From a checkpoint of a small transformer trained on Wikipedia.
Architecture: RMSNorm before each block, tied embeddings.
Training: a variant of Adam for these matrices, 847M tokens.
Each number is 500 + 40 x the weight over its row's rms, rounded and kept within 0 to 999. Layers, rows and columns count from 0. Numbers have three digits each. The size before them is the row's rms in percent of the matrix's.

# layer 3 MLP up, 1536x512, rms 0.0398, rows 805-876, columns 320-383
099:479548502503496470492522539432484467447430556530526505507541556544490524490500474600467503508445526496464519541479424498445427594490459544485547518510443524545466504446406551535473466529529502
102:526501475512436493523552531518509479440470501519503524498501437553532456507508440473517469543533498452457487474603523489458548427519470480492523560501499491497518563468532465530483453466463457
097:501467512522514481443486498472524447518426446506531462493523536465519454454510486514505490522480505471463539483503486496530516484547545520534480494541522527525505531539534517370523513471583534
090:526512505512428615455446516447480481558508514536515526455532589525589547549503505506585520507491514486473457591526438553472503514457473478527526436414476547441460483507507444543529527495508455
094:476498472544544506504534447559492541570462478526398516474488494454462536475498452517461529482524509448520499409509515523475497549489515513552496472506498548469500476629495496531486455433485493
097:559507431525480511490497501503439535480461441511488480507527535552520526543457497495506409464459465465587488518511450509489549514500544608573478375506487445550487458464481493487505534546456448
095:416508556508544484509527502485501525510483534472543470522520521501505528555474541443402484419564501541553550524489529491540489483464479504492494546454509515523485600496539487507485483546490529
110:456499524399471486572464525444544518452517518485439469473453511502502526499469511532478442485500539464473458528522476580479467511472476482440541471506518504545538461513405551500521528503406426
103:501487512454512528476542475403530426455451559512436476475497496470450475489495471493493539480555516478523506474530464532501506435529457550526471418523502532538508519519489437467536646525535543
098:504486539518500467408564550492549483482517560495517520504436495419453495449467498517537556517521468487490529430504541428466494494559518563500454489589512514489495502467480487436474501456478454
095:470474534543452486515480470497494491483500520433442404434522537485506544484509483515578527448480514473510488437517525438498466532491510485615432444534494459527505480496533503465527559470519533
095:432458474470574419484472494529564508556573524584539451486439465448486516482519503519568550557445491515489551435491489469485469487501533505465457553490609510523450502453445456489428478444479463
096:447441492469446468411452503467459460500545464488511490564557514515534518446567548469437506489532441533499467476508547458567472484535569535507531398565473501529481465516462528430534427453533441
097:538489504514494536496495490545568461540453492471464497489537391525578475388505511484446535564511490521544537461546464533541477501499484518544494534490535477485522573527538524470484542494536449
095:497428453503414494547460454527447491481438463498514457487491461518529532411411490438445486521458488422500498424541573536545485521501479470516491486573451494521493464500526516431462550517509521
098:441520479433497499489515533531471540428482445466423482513482536456515492558457466563502500471557429481523431527506450541437477456455607471564555474478522493430469497550464567454508528515507526
098:520491475525513448498443490517541465567591479536519502523491498494511516536498431411498471565527512530487499447579563440533455486460571525528491543471517451519497530543515541539520484508431515
098:444446474412562469491503474480462480541553547475535529566513490494508525464456512469513515507515423541470553491556512500485637435502474536434563596521470442531516471484431441467428483461548523
098:413515510513585473493498533476513472501548580480530520422543487447513429537546519484522491412537446539450497505465541456483487490495426432457542467506543471536488518447499487573471501550519508
105:495453532506434467487486550513507542521389494489538528432500499496477523542480552502440471430539525546496530552512458493512521519481476428458513546504537507496512484492604497507511545495463534
093:492523515463493482484493479483475460450505519448477518450535512545454537506483517464555516476381471431482442483493504510493475490498514503468454484527446491507526428521480459460495458513490540
102:498563477504487443563513509530505522478567490527538475567506513495477478494448495454487521512526479539527493426527497492479448496505516517473514485470452588551491552520518482517562546479539483
098:481538530535588466480493440561457491547386456492481521573446549436459510495542475500516442551467489596515524564444441514458448532522512538516539450529468524528463506558542549438504557542461507
097:558503507466528454340473501412492457526538489554511490535519496479509494458506519428477554549551443458546519487519373503515519493556472489521454490458413521482511499536524516541518476541545496
100:511387472516543553577469491457439473502577548494464494509550495552512504526510494569551446429455508525446576496492535516413475457432543493515504468461547490476555498479453449528463490495474546
103:459546494485488557556569551457458523436496523560465476530427575453479492527520542448513427449493541479507535540490504524526550461444501512506544539447516562482508507454528531496549507509489576
099:535525436473474538570455527479576553558475595455497484447505518462501430543494488440463499572544486546441509463569507473476516500541481487470508502475516444485536504440466412469451498505529598
094:478495440472566572546562489458479470495429482500495506428488514399509510514485442496429490527480546497475400457482485509499485459543522449514503521439483584474504536533470562459449540449473458
100:516537570488545466447547514465543520537511470596576489489501535457490498554426474496578553567464470520503526547552490470487440428561538394476437563494483516513483540554561482449546504491433539
101:509570530533500472400466555506432524440534463446503535493488479468472497559450534402507526511573477407565494482463562466541541503421490430523469576460463571431497472543549498518600515493460558
105:474510486449565490503597482475543506527471486482477488423567520505513457507519442530524462499500488494510452512549511555481488444484501516583451540491512446492522526497498412499492442485478450
092:516540532475534465468523502570531573512522550613553539536534572516475503464531527564522524510467495535551537565466591430547489438583506487564480531497597533522532529481472462507471432519473577
095:565601537415549581522556483530481560552473544536531493464470505539463496526508547470471524490533481474545443524498454525547513460474466514547506474461501503510462498519461451491518534510546528
093:496518435437488498497450496500437453491496475453537493510471521527495462457511574579544450432494523528548529502485479496543455526485433469544437514450522494492434511427576462520500540582469568
095:492559494504497590507520558501600515531544567629509452525508494483472477435454463527542436522484481480485507509529462491537491445501524508484459518516475492498496453502538449467487529466507446
093:488478550496469594545433493477543500491495509573566497523521512513472539505505508493533466491484466496533494587434552490534529549445523487563469459526595513475523606481477499505486500453500525
107:440492469468587546480486462535484495519559540480469497512440550491496516551505515502463498446530523486476531491522487524395510519440473504528458497527544481481527559488505508485421490447485458
101:556468498516553480473549497525582544467509473563469491503537548469538497531431521517529511503510461493520438475517508525529425447512486464509538475551517488491486414489591537517487547486450487
100:482544533517496431524511472455481437443506483515510531537496526552582507410467525520507479437530543443487483483472505467585549438534512498548514439441525463516500482557478515542562631519491460
097:514485467478502428487568521483500532516467513495480537423419584526558468562533513454482482546519624498439502467443519498481493549454550461495506468482475503530467478456521487475445544547444558
100:568504470518438504510435505537427498536538495544402576464486481501475498483548540447465466484415546493582479466412521440459401480504502501514482487493503451499494439472526510461509539420486468
095:523522462518457479506504533430497481469529470550462449577515555512514514481501465563464558521533522474431450502498524624430476543468509438503506493473480516469516487534498516542501499476457509
112:489519519447537502573550478547465440506460519474413487565489522528506408506475506519451421471455425503496542497442520568497544548449553584614538421560438509471483518528533485495454510511487462
105:410468543473492477587483525518541563544514437545433433506514520519577475457468489526521467480525551452501409525520531493529482525496526480531511466514583453519541407438521594483524461495525450
103:536461433550504493505534461491417440441445475460556516489476504512455550455429531539476451506538492498496488555559528523522507497487537488509570440536473595443487496491539539502470529463509442
103:478448524399513490640456486480467440588459439444522510508445534540503503494494461548540460523503503434566534455531448531445543510511550541560534514520553467524536427533538476548482428542478524
096:415543527530484457479487450500490519532518495584443533591512496487462480519473479454479521499524553508570505473493539521508469428470518528557455583455465508545488491473502406472456531534495424
106:527483551467417506507489486542479504519423444465493512442538440444513526493527465500486494512446532499440528560462525580476488545470501512416462470526451509479526512563515438410521529574541523
097:524434523530475498498491541530525512503512505472506521504541467492449530464506550502524464606517498576427477482480530525419562465471423492493553494497529535489520505490538587535470447402461496
094:515540500518516489488471514509507532505455525511470470528449554455533445489463479464533531582494448391521501506504475505458448447529461506544504536522520479509501510497517487601536436453553531
102:548449554533449476471428509486474523537498479547494528513516431536509466499483566489495493501524501506472435545471526482511445438474493476524499443492539536459440492431513492522559521523550533
101:475580523475572462525536519489534493509463468500498502422467529446537480613445558454499569479507510512570424536495497552448501521459515445474518509498454457510488519536449551478527536479428508
094:523411569493531483485532494578505499515537487464530484582521474531527480529490535577519515518520473491537438490589454514469514516491519536491426510521506525438541458476555547555488562488567486
100:481477561494489504434475543510513495484528554469495445500473491505498473521462482504623488506473490531578432483441500533433473462556472629479422519453531570528512619489476436474476545471522505
098:495449480508430564431477401489502486488550563535432498497558479569512517431481468523534428518516518519453504505524497465500489487501483480510532547460426547465495517503541529480470461544467520
100:470523407479526477529536517482471425531478490404557570494541589503505477500426493457521476483510508424518507494454581483557510496492617481505588503462482507449507542538558528411482568530480534
085:446531528542455530467587507490483529521536459508511492493488594497497518577441496534479526506481499511547515466585531448510426453564510426514548603499491478507479471479573550522433469543439479
100:463510526540550562453516453531512520574581514535465535486494550440523492504535502434497510534536532507518527463430443498528566519496527423534522514505543480512549551505576526459532457493529485
103:557505552432537501516532500569492502535473459473546450457499530462458555544433440515583476516561454598520514425523488505518564555498493521491462536432503521481509477535492502520466496569506583
104:532496499491498508530524511511500516511536520565572468463507446477480455568559509519535508506496506460479515506496487493513516512541537435459432552571493557531536522534535496537469439471448462
093:507464441533464544483470511446505558546532499631499505439500472523516474495486524475468459477444506555481456548528416577448476509480538446525458527528472515505456508529409493523540462514550532
099:557503534498561536515493519483484503474406494513483491529456449480501471509537524530592533545492455518542514543553516520497503505549505394542560503461568520567502565467521410509551456507495515
101:461470494517567452422521403474443489481479524494495485500605462498451512531486519536505489439494506467529502540547520474523559505445537503496600556479473489527521452476509596511469457435419486
100:570532553420516522479549462508528571474505477509603515445519496513500451543431526448395462500557543515455496467492494504473480436477458553476482532471585438487484503528498492468504478420532537
089:524459536489488456475515500548545460474539474465430447495494499470491469557439490551521524505436523455486554447459574530518457555490469504518488413432411499487463536488473485499548512487456427
101:496511466480550526497582524521492584527498456566444485488514479500424540610505546545472523468466531447511505483475387503536484484460475489471423490496452550496541599544538523479586497477555478
100:481499507523528515498515491469531472520516472512539517498506444440529516475531509476535540468466510514532461548520511520545534483453507515501510499604581466512508501503514547566515514557534509
106:491488481488522570552562483528477512498497525556490485494579528503475522488447528567513450482438504511499457463469526513529491545497534428514511494441522424538450425547548537506599580566462502
099:510472479500466587476515412502505528496490428461517475526551505519553503494511425466515498543536526448414491524544525551477414540468532537454451536571488567459504525508442487537561500550524580
101:562612553479489508503582466510490450461509464495501525429459494475465467568501488488460478467559475460497492529476479470503481473451480520482482476492487553437490478454529551477506534550449517
095:514474508447578505536481490471457510459521461498492472504524499506496467549449407507482452410400536524486475614526520506448497530365449489531441526545566494504466520459520468538517534523449502
099:503471447489522518512502517407518469538503535515473477469483481487505527475494433430494469521441492494503474505528382578443476482544523459470503467523524499472512544526454492477487420548551502
# layer 3 MLP down (transposed), 1536x512, rms 0.0366, rows 805-875, columns 320-383
099:520441487504517496503462495517547524525569504522524448441459492470475481487517493450530534466486539492530493471504471507570391466457535481485424505580514577515641442518598465460474463452460544
100:558516460493582445534449565543554544478476478546474561431525469488550451537523511522534468442507519528506504480410586462561441573486550409481481550459541541449411495530515515510499486481464516
097:473546495466465562563475484537396525529567564536467528539501393472485482472484486487495476465545481480570488566524453464520534527438484446479535489456515499499457484514454512538475471490406469
091:478461542473557516500580502480479509474495509395465474513495460517395483456511489467475525481471515457561577543429523502455492421510507576541438522514533482414420485497532525521555541450462525
094:520485491471560534523477545412499440464545545545535502436532499561505548537484485466459475519482433512455484527459488576521524443509526447491550497487495508467572500439548548578517468553527501
097:461486530526483536511559425500554461480503566495468459512489453438448493434553518501415504488480572501462542483511494508479551507446462492459548519507468499486444482553570558506534527511507521
097:572417512533500566506503497502526476416521578505432527389508471492497462559472497507555477562564486496494447578458513520486518474453497487520450481532461433475610408500388464508520554514461496
109:497466380571532506463567517536512459470535433513575508531568527433422458505573507476455522536526546514445435530571495483419465493505550550466533442570468497520495517451485455546531513467557502
103:499578524539476470497471532542569542526485434499560516570506528571466512529504536517500490500451490449483521500470542461459514526566504448529493546546450565497458455455467507502479457498434521
099:496534544451517510549537481449440557425500426546469505527561557456526501602526544549484545526499531485556490617461464522512530526479568478492530478492541527499476520613527506541504479466499455
097:502492459418502523567538477468494496468527514541538516525544510505517459501451550545530457514598427553555541552516492567503501480481447518483521504470458500478572537524496549551461407502483500
097:528496468544477558553547492446462509457470524494518554456533471539551479477504520492488445415525513518492497523471511536511522551531517473567505522490477472514513612450502483508465467487478490
097:485505520487526455523549490526496517521469524551490507430476481503493464566416546551583466513534531525441567523496472565550479588437470460455488529484532520471480549510518506515459509540531576
097:493524471479500515495506557512500441513535516517558499462457509487512477560451476510536471508489466497520482473494478539473547536464497563406524451512527465495596472541506470506544443503568574
094:552517511517497465465488515462557516510556485499473487527492510482522527568541541553525495466524500530486504529489492447482471470463528571441495547471522575481558590510530470558563432477506462
099:460534469581541454411576477552499535550462498515553518526479452502459436503522552522473494522502516485437501504517539503543457532477478532426511513504458572545402424500556438494476469469530473
100:555432525491468526457553466551475571516503460506472523479542542547544411463458501522450497471529515514563533539548467583496493527476444504490508503544475482452510497479517467590471477518531508
100:492466506536453464535523533534559508426432516414482496501488500524559560483545494525465485478527546499461451444538546519474542497499511551535510527494384451541591539473500531440535495535523485
099:497474489479492492552492462473517491593541438509475530533542558500556533484491470545524477492512486552481478527470487586439504473509507498508508505512499489488483432451416450455509570481434508
105:529559403458484461542513533538443445433486435473504535536463508570517485437492465492434518535490456482446441440453507466402482475481454501484499486486467538567402461516498556485559539481516498
093:468523444525588523537517517461450527495528474502498539505520454443542481495481481535495540544575536523482502490450528489459497514437492524554433469551532521444510555476482587527495534492534512
102:563462516473432453565448607490593525447440487547499532454498564521505542517451477544533503475485478508489467525455561535531500554448487461462433513447409550512457492519492511563444456497563474
097:498459529472485462488509469342526492507558478581532483507518474522532528516535551549467523523475640424425475459500518452554499514506494509405484452534415555548610534538486505459560454427492559
099:412475451540475494485548386544492583507471498466450496418504493581518550541475474521467489433456505504477534576473608496482489474475512535504565505524509508543510479456457449478541565486442493
100:499522526548458529439488565484432529453460463475604533527474533440494504446501536505492526603544528470554431459529523484546553590510444509421515501460527527485501506459524536516520507461523491
102:502576585569553485473471499487515517456484468437532502499439514493497525465537547498544525527528493507428513462488518523520506565503465524461450472497525524543353513536503519500495541482410515
100:547506566526548483471495513570416467515543321526499491550465472563480533444462459563564500549449488599559506531449537529533516546513514496487470496567476560539436501486542501514573596548496375
094:586463511511490512481490457431505545452560448484534480525511517522532496527557524476501541420554497511554542566476489547512500580552509493550513528479468470578477477459560463503471533469485526
101:521492508527480489486451481499497530444446474390458460484469436541477494435508551470411439513503534517501552486485509581488511530528428475457541489524458432483543472537452547484511526459512447
101:474475491425400535551456464524537427534469494525478478478481499472457528474485509509454536577520518547439498509521461490454405492510544535410530502502542394445438477501464466438508470482481502
106:488506440526413534535499549532513481494571517604509488493447511501527531499454549532534436530490563508531450464461440466410450530484500510456485466496436577489416465487554501495499461515515522
095:532516451523443530547526438421491436414494467413552505508453437460496538521450533483557541465554527465497491479489512546513535540490574444499569469462491508490514488548517512440520537604517481
097:445479500533457475458419463481493414510550533527503491499545484511452498514514478582503504556486533499544572430529502532440465549506510488531464500514523449445488406484431479498490537488482465
094:532476530618552480472534526509542563426519556502450517487511470498466526504477501497465560521468466514444512485529482516448480518514488564541539522515442546514443454523463511488543470418537467
098:506423447430452444492507438499489535478444512496469465504517540501490483536517526492495530494500569508457509566486560481465517547495493471500462496446535541526501556509465528531520408546473559
097:512474511496515403533479433541467504523554472528497492503499518487551480502505432544523524456471476436527498406480470469535488476494539509498465444489486532461407459517466541489464487477571457
105:479533575557471467501552492488524503507480554516533487531590505516484511482631441480508506569549507513458517490541494547538458498499511511529549511419494471569547482487516525514461496512527476
102:501508468555473492529486496482475505587525440480484481517507444500476535505547407504415544426496500454454549543509555554567542541555525464467556456496473466466504507443537480479483433513555514
098:500494478478554467546510498480459469491552504482511479536460435439498504506418430532535507452571540520538590454549463596422514477504461537509444401511459450494531530404513485507487517564460501
098:520448501540530549539502510511446479505527571522537464502503467516493560412468451474467502435493375535572530499533560537492528486535519528512479521497453513530529470566485573564534527438512427
098:494435471394536522500527459402560482472488445470522544522469445444507611490489446481560437478595479511458513471532536451519523496460500544486440538472527492511626472476479443497507487486534507
096:402505543472503473524519470443445474509570446492529474490439496503429472478478497464549491538511388519616567501451494441527454481496514487562453513571480483410509481463466526470508474548544534
105:480540518472489440527571514439538521511518567451532461450500497523502486501441562476522432509400460466535503544482500538491472485470494460512463565556537502554491532498578467410464502533500484
100:531608494441458492495566429545478495494569549514556536470484488460433499474496451546500525497528507508502523513490545504504485497519521513463486549470433546472304498495461502484487499503458509
098:496530502530556528501446505474576419505611455499515498523538470496553491434464483457494462467461539528532600460509493467609425488538509531556521442503516431445424548389503441461491482536480482
101:503537538597518528503477493462483414444522456547446501478512415465513534539516519482488542503424566477476448529465472493500547492449443450490507476582511533496522484555465514542524571455484498
097:545485456522481569456557569519569453521495581496530431416492516522514560516461546512462523484554437540471546526515467487512481468539513511505497458556437520533556500549487554488592494495526597
106:474606496521594470492464542506478503514496495436466558505519554530461483542415492497491557514497550463462520465448458580524497496555519471568441472459554545471472532470521481516550561446536527
099:518493526469509525483511441435487489548529493496463498505481528488499439441541538493475542532521538496550506512507482496448466494570549476535435400497514424537482511518495472514434527532517487
092:516496516481483542566462453518497548568575495531417476458536430507491479501493487470468519473467586522454527473496485424524521527555558486500514485493476502445572488496470549544411547503456457
101:540549461450491468459541499504444554482560454451469531528464548458497548478534437502513409547416516476465569496527524514508494522422546540510509493478515483485475567524531481463503493527486556
097:468451477523426522435477486518469480598553483466522538601515518550577552491493515489471453533503485524456499469475473470535473422502481473535512505548518481522621457513480460515494440537550499
095:494513493511517529499469506412521588514495560538451530501451464516542487504505471449501495444499494535504492509464475523494490420528472467527544485478507552484546505569471391460552486461458532
098:458555525542483548493461541485527506467502453489533529445533466581465470532523489478473487455545499508470547508493423513594502504452521419427585516545494419509660443527457454520537540531459534
100:524546518512562449584514503533547527484500493437547455495470464503486468499478528510473577525483505523486534496469520506440499531499485482475459496480444548497388469553537421541566583540554449
101:544428500487507515476489538479498587526478471522510547524389498484536537496507481494528525543512526557452599508484496502493499494612502506505513491570537432515551532578531526559491537520542524
080:491507547456461480544472455543519485488448489552473519566513436463549451456502473483456461518509571481443466546452507528472516566492482501466409433570552496509422510555425477533605550457533508
100:515526484457457505496494562404531464435504498542539468494497542554489457399521531590496488418468520589411386517514496487562485511511482573469508519504479586444526379490522495564506524521554481
102:496548477555518528477487433480558412465505480500533559449481492462539401502496540576460450454521491463440491501532518449523466508543503462483504520569499468492429480498471574472500435498448525
105:558488525508501438441413578452494451567452464467498500475478459492457519501448500525519490610566494541532461511482482518504499511514485559479506483486527474456515453506534485487507617534538513
095:506509528520503479519437535561453417504539499563467502440519503469408458536482560532469546499561535459556473440489521457497548497523564475489464487551513556448584476474548531494509467465447507
101:427573460488466525450439487522512545473526487535561520473552540458471506515488524505523505474457548482487457473458504491520544506538466498462380505521479434378374462523530565553513540535475531
102:500472500430478476510424489504582470588512467526528462499480566507524515449496432460547482518572452490456436458522491455485521448448523538515440391543535507492465527468546448420454450485561450
100:462447512500490467467488469485487470530499478438486499562462541434505543478496517540497549448481453487463507471552490465453510421488506478403492449489436556483598559472483489468539512608478487
092:472478480494481519483488536534488453471490510553485494423576454506544496480528455528524455500508490528564539539492470506451538478507528466545437524548515502530435544467565528483537429518417469
103:480537503508560472525468428466476464481536523420525491478519530529528539508433425547516534533523535495478435535511494526476509529539437513564554511469475508522475427522367548477448494475535483
098:586487580479439474485504433482432500483532494470521502532506513477579484480471568550552433478514455576571488478529524535474498499557474511518465489484486503470690498512400481513467476475416461
105:501461475463475463580431424456479511439450479507477499462461480540500499542412480512484497536560495499454500546485452500525513508552519495503562564467490513522460551534483482455463440471480450
101:532499503446465462529529573525479474487487571507564483460502460501468518492545489517450466511480507534557411403420520418451501444489544465521574524479513444482570490438521506516489509447503440
097:470486488441500461536479468592503543566514506510548549493499552465521525522485503507471501484542512567504474486501495535502513508486479475548525526461508505569667515555434474538495538474524471
096:489570531487451503519483534497530487559500473482553411453478516534521502506505422470516452463557476498542452450463481526473463514564473470558535521453476501468487477548441483463486488429512512
# layer 3 MLP gate, 1536x512, rms 0.0395, rows 806-876, columns 320-383
103:498542469548527533461536513509489572430520498494484570511512518473444525506413463444553504460526437461495540493426549536483461559452493454469450489556500492477463550534444567467442468511471459
101:561517491486499499477521493418498524536506504500528491442532503478468438452548504490535464546509500567483555482536432523484472563482542526450473421494519456479490553556501487506486460554505466
092:467476553531463468504482505473527487533452448529434475454479495516526413545506505482472493474501502529472472456525514478495561452485522473435482518505505424522522503480498462467484503516472450
094:475473488506433435427493522545492545507469493422490549488500512508478612535531501527462466525462462437521518515482494479556526492501482463510520658551492509484498455563572582492489537526508493
096:456511467442459545607549420483545518473493571473560541501533525427514555575481453538462549511520532467544543515484436518515545516437456515482454506477462503569486431585441512467501463499500518
094:544482514555580481457561513532488522488473526489544567516494489477489477471492559557500513552490489477499425548510479444463491479524395556537438550382530489477510474503501588563495521456530501
109:444493518451443544503587539557504447493532504575514547506512512532440558534486493542543553439555444486517454451471534424493404539552476506413447460501506540489490526475474492517492462493491441
103:525499497467501524472483449555480484468621488538462458487462459529534531468500527498470497510464527488490474482461482480481488579388509548460485504556536523489510553483539534465495521453502490
100:515456498511506523539509528511483505542513509469556455447478547429522487490478424503497536531526524526506493467621543452406578474556482501481477465536467452490497509469479516472452427520407515
095:469495551554491497486483555532496516505464512467552499452468479494475564531497455490436495494430502429478513449561479495511494457460575526513487504544492528542519443545510466523548468439475486
097:545561574528506467477564419465473429470522539460437502531496524388453526532536463481493522536505486491487489470521466485471530444532564493541479480502562477548513446423531514529457483437460495
098:525446491438509454471548534515494520438509495455441524474467471505541508539491486511497510486462511456502510462557459511457534502462509538454423532479529517457495539505434543468582512471529535
097:478491499547494483467443605494572439401525482494486476446477535489490501552533422531462546472446495449464440545546510499439512482463457501482429536460503492520505506537423554516555472548474522
092:464515556509512453492533459498495541613503440513527535410564486484523502468557434508552494462476548479562535495441473492461541476508520525483565426529459439435451412533464510521506518592464456
099:432491495544478411481586452486482549583614472454503547479526460524464499546506511511519528531516444483446514532530561481502407443509523526493403535522470458527543472438572471454535515541486452
098:485458512484478443566483481493471497445525536464521478493529531493531448549492468521459496544502506530511536453477485518520520470526458519598528496550429452526476481450468484539411477500495444
099:510531507487515411485539488524524503520515424586537498460470517502497491504464428480552490496456494417521541608454441531490491463504516486583493454531490502482486500485467545468498494495548457
097:489492534530523464547507498549561539408605452528520482454538496530493558521515521573530531475526444478472515483464555618434454421435463542497475540532478521494513385504473532587466524509432428
106:520478504461504487483476589439478536451523504448507542519501529516479597527503528493532470524507501478513508502492521502462574502504460443467491527477502561522482535563511521486543558564489414
093:525454534462569493509483489481460541510466487433444550548516460491569442500499528500455509562502525541503526536476506552481451515460541550483561515576534472454517432519472589477505450518531477
098:517460473546509488505512467543564497464572511608512509512540494545436548546484479531491502516559411522520511418410539394497484427484561565508492502443505598465439527493476490508420571443480478
097:480524587502463504502565443581507471446521509520508456450455506484458537540453534497476552543517457471459526484462503553471457470513442484472474497451452470491534487450508427521561500476482507
099:469458416524458512476429577544484453476513468474528459500511393469475459520518539500510494553487468448455510512488476457510582438419402551541482469530471584442491479519491473474503462492475435
099:480503459468519513446514475542522495505514426469503533479492498530401528534511435501475489483504529468425545495464484509439530483477478494500487541492471535494490449530523516569522480490509485
102:507479547539480520480465475447531537481505458441462480506496443543592555469472425482456611508482495487506491561533516553408490476476505557526494514536440535550448553533480525443542511486485418
099:438449551573504545540488489460517549562544544454524501421549510525465546481528468518454512418460519409486515408472509506407576496425537464525408476565501524486490496560486536540499491444511425
094:483563474520513471547485566508470499509575448452527531517596571548509581489451499461529530470487493511563568584479481467530486505542547517497569503525497463575451430449495499566507583615489493
103:453519522487570501441488423478482539413551524570524499393455472457396451622528471462492477522542500487484454540521561509513434497542551463528449508519515497536494498490480411479468480521507460
100:466466527490564475562480486553569453468509466427468471486557524534479480488494510411482466463434538465583488513519530488430462432498486551535466479524490495527490526506474449499558510544441510
106:455518444556560533554522574496497457500568481479546451494503517499491488524473456495588548480466458508532511547415465622481541532456507560483499534550477501524425466517510463498527458547494488
095:520493394446575494572460526440521490525492498508526426512455500510510494519508521509481487489502491575528562506436551459498476466503548546541514494512545509508460546558485477533464447534502497
096:550510570444479510455492485581546517444448526463500479498477480476426480501518460555421551490435549508467477482545519501503526460535459540532486525546499494562451486512527506529560570488426477
094:459492533502540471535479481596543515548548482527478495534529465543492461471478412494483414502512485498503509492575449473516494447526512506482531507508445527503499504548405449419466467534535456
094:484488505553449500497508497474544472500543489460517538529516486498516516483472535490496458416545490426569493488552417505485618475490466503525589447544551435504504509478548527463471508510492501
095:569499488443485495488532567543480555517471430504466492463521560525518549554498487459435450486430459491519494567496455514449506482515511486475570613473465507522481464539483539454502539519385473
103:506427466531542539550494472480561495530481517529514443501461558527474499506487481466461534563572533487440514475566528523451458488496411572443531502516484451556530528420478484533442534551511429
102:480458546451577458470500558559594481523486427434454496431434495520513544466508466489467453449491551487603490561522497560446534533511481526539459488495531530521497482429498485510501451481495486
102:527517580535454434518587501496503529505546475486570483481485540522486549532451561475499544544505474565476483553527536435601497486493496530457557513515540540495451471616446531518491549564521504
099:453541528524486525525500502501581509418532495458496536470472465487423501544487481477468541490602572447507466508537488455549419516479501545500465473528491483505546540504468466467509448498515470
102:544553577545485482519491530519539518474546458564433525474549399488430517451526541466415547530411548547514465466501491486497432492517482522440454499574468507541490528537464494478587507448476469
094:506495478450514478489527495548500569380490517381427569471484439445526539467512519489478551469530527469491492437556487540448514448498431413441552469538491543568484421497502497510561486473454460
108:509491528537483506465499559472498569494577507516463502489512529484511475475502537488547568505575494473469537541481477457486449459439483446442433530490589507567510465518483536535524505554490535
102:440529464456522499434549433534487506544535566487554499504508534489386537414449527509500518527496489489506529445552482436482445516453447506492466518526487491496478524489587500514457505486404433
103:444490547505459406525461513474532586471461537540410450462539502428462570519499499497501544486463534533563506477501541510482450381487443572548494507526485534534512462469519490536487483510515483
099:510546461567474502532554538473487455437559488595470555507473480500468487490490514510480521455491508519547531558448543477488492465463430478461484529518483480528572440419455452523554534514474474
094:510538452526428532530470524490485525455489499436533518556429510575511522496464464502440520416452496488533499471476520559496507490529560503520566512531545531504520471457495489442534411479479480
106:482491553568543479423506530510491557505587437489542504480531511613477482569514507485508571505534508493514437458498491441508561465464485538461423455482511537513462482499572514550495471484482431
100:533507480514519502531468464497529505455537486384570504472535535508396507549487515500566559531437437497479496479455501510533486547442571508457526513479471528525481525558532577395501480439535530
093:532559495521444427516551563498390519605494497475396512475502457505516502506463534447482517491474448449476556463509438495555555476454505491413454468482524469524482494587451509597479510447475540
103:474539474554481442533517479547560513472501464539421526507539462556477604526534537533427510433444518502498562518477568523463507488541487531490462528506492503505405562556477556544484493548513466
102:404537533443494491482536520508558473500487525495572512413402499479433526548441505524491499522517491500451506473548535480512391504579502553477469552496440500516493465491469587527557519526457556
094:521524531456451486496574488438439568473577556516432526463543547535479535505519434499507400526464532412527483509520532485509487473499437520537462417555457464527518437475469528461505441497512443
100:496535505537557536512562532493565508465497520521514544455534556507489579497474508503456467519568507555493458540529543537465497497574454445419546483538423458514500441493584443466508458447443522
102:520505511528542499529576501524564424529509516457530509475554537458506568503484403526453482454451488482516534479502564530435492540480490430544537503521476481463510549512461517497555434544430488
100:464544493543461527420520499597529518481513478500544420497470463504414559506557495427485555519457529564468443471502445512574532564486481549472484470509463492492501503524476495457492475461419516
079:515554496542404469478514435518510432525480481516446482595475566436612473494469457580513424572527497472492493453586543469496435511594492422530500493466458482517476413518515518485524602540523461
103:466419508505486520524462500543496578476477469492470485497449497453496526582527447444446579496508550405592543547415500580477599516453486481518519466504561491543560507507443496540501497439489571
103:468372500484515489443502499459472555549552489530484415506481575576510498508490467455480478572506507510524489495484535502481486420517470556484436500537500469550529514485486484438444471518542399
103:518477518446506558441492462589520564553600549494514487515485516485396553505556508431496455494472386489469480464471378499427510533569472510459466495560467537516495479479488472507496556458500475
095:502456467497486505539609486446505559510505476505479497414536491486490511518423445436447463498439500453472504467496524488477443465533559505456508541466422481499426434576521568448569528491464451
100:461524476483480590451509484465441538536551523423539434516503459502472541488524562403484583509484515446531505491442546544517524520530508489425608525493477492485497501497417509545508482550460545
103:495425469515453531423531525540520556546561381523495345561527522514495559472421465518466510537510418526531591455480537530445475499523511521530517462456522491566508439435482493410512489535469464
103:500515450527523555516540474510482521532504428503535472491475529516535528469447401486479487475493469475539481441522527480487542509487502500495517447462552457499507544481561471463450595522529505
092:495501511521454565446496487489504534482477507466477551462491446509537548526530509516451554501501546493531461480572457560451505467504488525457504519537581471560508482459433541435545464499544478
100:506444503435463529485517462498548500516554448436563470527477590494505492513474447442475456497504386491502529431510497549452510477439471498523544506511490553500484569512490578429536527503506428
100:509449506449543544535538541464538564530542450496464544490502530516533501539517520550482407485445463488490507495482595569491493474446460544430506458558572481603481454412508468480473520526475489
107:411512535500473492490511448500501479512475466461518466487513574564477548464410488482505482532486505506515563494498474537457534537523526566498507562502539524493476493409545551529524474515464496
099:421435466541547490585553438542463525582526458425515469514578466532463549486499473459562573550500451530521505529485502536505550470482477516508492485520480517483483479494469493494467491615516461
095:518566510577445527452509471483473459482527533464442540428438461499489470621515475486468549456484513479530580523502483509457439463452467550434488502516532535518450570421445577521452532554439523
094:504568492430543503486560510456599491528474488514611414440426511471493467525531480486454549446517571506525542446487531508454444482531434460483442541535470538470480523556505490468520537545459590
099:394520527476463472458539592453526497441504494468533525473501487439489582589454535462498528472483543480542512419568483533449484434536508554504485536542456515458455492526503459520520416523543480